Weights of a small transformer language model.
Size: 8 layers, 4 heads of 64, MLP 1024 SwiGLU.
Architecture: RMSNorm before each block, rotary positions, no biases in attention or MLP, tied embeddings.
Each number is 500 + 40 x the weight over its row's rms, rounded and kept within 0 to 999. Layers, rows and columns count from 0. Numbers have three digits each. The size before them is the row's rms in percent of the matrix's.

# gate: layer 5 MLP gate, 1024x256, rms 0.12, rows 895-908, columns 192-255
# up: layer 5 MLP up, 1024x256, rms 0.125, rows 895-907, columns 192-255
# down: layer 5 MLP down (transposed), 1024x256, rms 0.119, rows 895-907, columns 192-255
gate895 106:486553551417503490503461564455477531522457476468485485514531511445462498495472516478483506488493465520478539513489492534499478526450555513419608508485485513494437449468431545484479444445378457
up895 102:436476460420464460440542455472531539490492525517519512528500508490489520464513458493498496523468435513437510439481444492521479520508444478491487486472507522419551454514494515468504465475455491
down895 107:510476425445507463537437471466528528514497508511509543571560535487455550439474435488523514408490540519546568501533471460487469534499527477554468527527412513538500529536589500505508536484504528
gate896 095:490463457509467489494513532493489487537544504523458487497478472495497481517523461521437499531503478474493381561485556480555519532461546496548625471471457495549476574505486534564483506467403413
up896 096:454561517499502506505476466552517545546508514547519512464582521524427464515490495509500469526564464496384515470551525536546482602519480561519544478511495523508478535528519515523491522461508544
down896 101:423514453476521547506462527562485456497542557484527502574494504580499498492503440506576452461522429502481527528513458548458439485499483445507529495493530497528524468464490495482472471571526405
gate897 109:536582492493496546490474530439531529447532500480439559495498436589566447484459458495537470528567499481489477496550515537547472517558505522473469488544495455479445519585481460573443497505486469
up897 101:439522426529565479491454490512522548489517569549542452521539539473492536483577421518455527498482498545499494551512426481533561456508492448476462502450497527497545546497410566462530481582519476
down897 106:527548521480529494461524527550536473503496488489553525554536502501540495518565482461514536503495510521488517505488457510465568557528582474524553546442511516518465515482442497501507525462587551
gate898 081:543480428456477502531539581549581518505496551571544508468490509493473538537527505495487454507501483514469538480542448506467561458468616418444533487506523456518461524482530495478548469506511500
up898 089:429503471534503432494504487458479470527559499416485514512490522544480441493562544533513497417534566545551532531483485489508497475499504419476610525480473459482520494476491541494467467560422513
down898 085:556526450522554503486493474410466564459522449436515482506494498474531482489489507496554413515479501535390531558451490523499529462541501516548405457554456507439461486455459574499468485489461483
gate899 093:484529580545511522461509535494503466609493586559557520457502487474537526505513485524494540471578474481502571526549539482547491511430470461476519467554530400500490525508499472548523535484565447
up899 096:517461490453513504434566470524524423496544523536523478437462459499435490501549503502531501440477486485554439512519465488497525543435507497519438508520516486501508442460548500441425531526563552
down899 095:556515492511496553573522475465476478507470538470438433522546566446463460479508479547486501461478511443509432525622560491479465520468530535560495446449473498508572521517511516476486507599523470
gate900 097:449531504459391529492511475482541546507524427505505471482529522454408511562516493492563484533522486573515486443472574446487495521477524504483503558485497489577530480483514485507460495431545494
up900 099:565556522519481518563586492475477495511419513502572501453554561447490555442567483450484496481479469477507492514540508444479498449492504490471468491496519502472450506516457497459503531485506552
down900 102:529478499526467547483500467470538554491522458493502502519465480471502446457457470526582464476383518501466510467493474557522533587459483462424547477485498509541498410535498516497478488501451560
gate901 093:491466527471493503496504505595480440503454497490444549453492445546567491473520530578538489491506505617489529471538448507525475506556528566475490500506475476517468485541469537523454449483557552
up901 088:467495527498507425533532534486534479557542459525557492422505484510517533583567560504510526517479533513496512405501426490510538525474430475545469552476462532505491503483500440471509473460507570
down901 093:505479404489467473513550572507551517456521513538455507526644537420524517445538482411478465558503462492494542467460644464479460480473487498545522499532476507494464518520473481470510529489462561
gate902 095:571552500545517533538457573534563510512540554516424589463533518442502514546508469484493409534549531432501490485485469506422535513486508544531495507549469456464535494514483490512436580480526527
up902 096:482536480533526454544454442513512586463457526502463564421480505532477547501545482477521541481506512514511493478536497497488540472512555436484506504546496523472475534466487446608505525532489558
down902 097:521505488519532487503536530491472568511515513464413480560496565462531530496488518457520491554443537461497503450535494548475544563495509465523516479538480489474511595498482540538510507493523452
gate903 107:507456463472431543492534498496558539468481497440446477534571479576499492443516456531510508501519523552453473493484546563543468473453556535469574468496497494504495458465459506500542538491466447
up903 106:510501487470505537518499489506458494471513486519517550491546468524517501516500465509502500510463509458494507508485495494490538492476488526492497480504546509520502545499543441509481455513524573
down903 105:483539527529514503445503524446531489552457478498525467501546511486515535534486459477474450560439543482512472554431468552505463482431514524460513500532535448495489482497529422487562527453527483
gate904 096:537489505522496532484574436460531467506534485504483476521484473476484503520546464529422485483475498554427409455536491527454539487440549562558481462548538506528476541478517445577431517503492466
up904 092:533448522480542444574523488533413541501456431460527513549455511416522430466519498507505469504510563513508530481546535535571518460477514436510521540386550510524526406469485544462535421500491588
down904 096:500581471497457497462539477458449468546476548431471583526487510401522511485498555504456570514457408572498533503460453553545466510421547533544500477525510485503443536545490514526455433476555508
gate905 099:448454508486497550479474482544475460449512504432553442491428464515464538474497471466538485516532497577478508530500539498491529610518481481446425479462517484528563520536457470461567495478510512
up905 096:527546481496491485464480510516514461485471487525479529529546504505504477540469521534503486478457534531501582531419445490528513532485421498504565467465434590555580486533551505473406575501554559
down905 094:551452481537426464538507505492510583549496501531578444485432504520456524540472533520500477563447478465514437507502462392474572525496571508554553500451446553553510469502479440522484528470463525
gate906 099:443471557518495535477590512473465558567585494487481472498514548581486470481479464609484472567492489495574539522537482544438494485537458418548523486529489475443470465535501486516468505511540539
up906 095:498491492556451543471402494518506512430472509479487508452485535509499645495492532559461456534469423524496554432457520477530491442520522471531472528551500570580467488522511524503572503520481523
down906 100:463458521524537522493554477514522499548546502458486520444556524412477489521485446450470507527409553469515499544477564414545507548477541575480470405494518503488507429456462517448600483531498549
gate907 083:503498470480419475528495479478484443530528584424505533455436450551460485498470519517507469499472432456506449458503481477554548486501510450390537516477519487475522533536508499450517522496496524
up907 091:539510539491544469558536452500432505459488394567492525479519535496497409553518469537429464493496472465429457520528523495499418539437529496550450422489438501451547501475458461555497543489482470
down907 073:490458518534455474564542476525539509571502481411538447485497534487533549419596580494588467477567527504526521472580486537551499502543509492443588475478530523487467472514515476493528431507498474
gate908 104:522481485501587507440555434483502501505532475455555442521500471504529526493478506396470415524474488554488547539450572468529435479453429530522448546541553503452511479521481492501538431569511548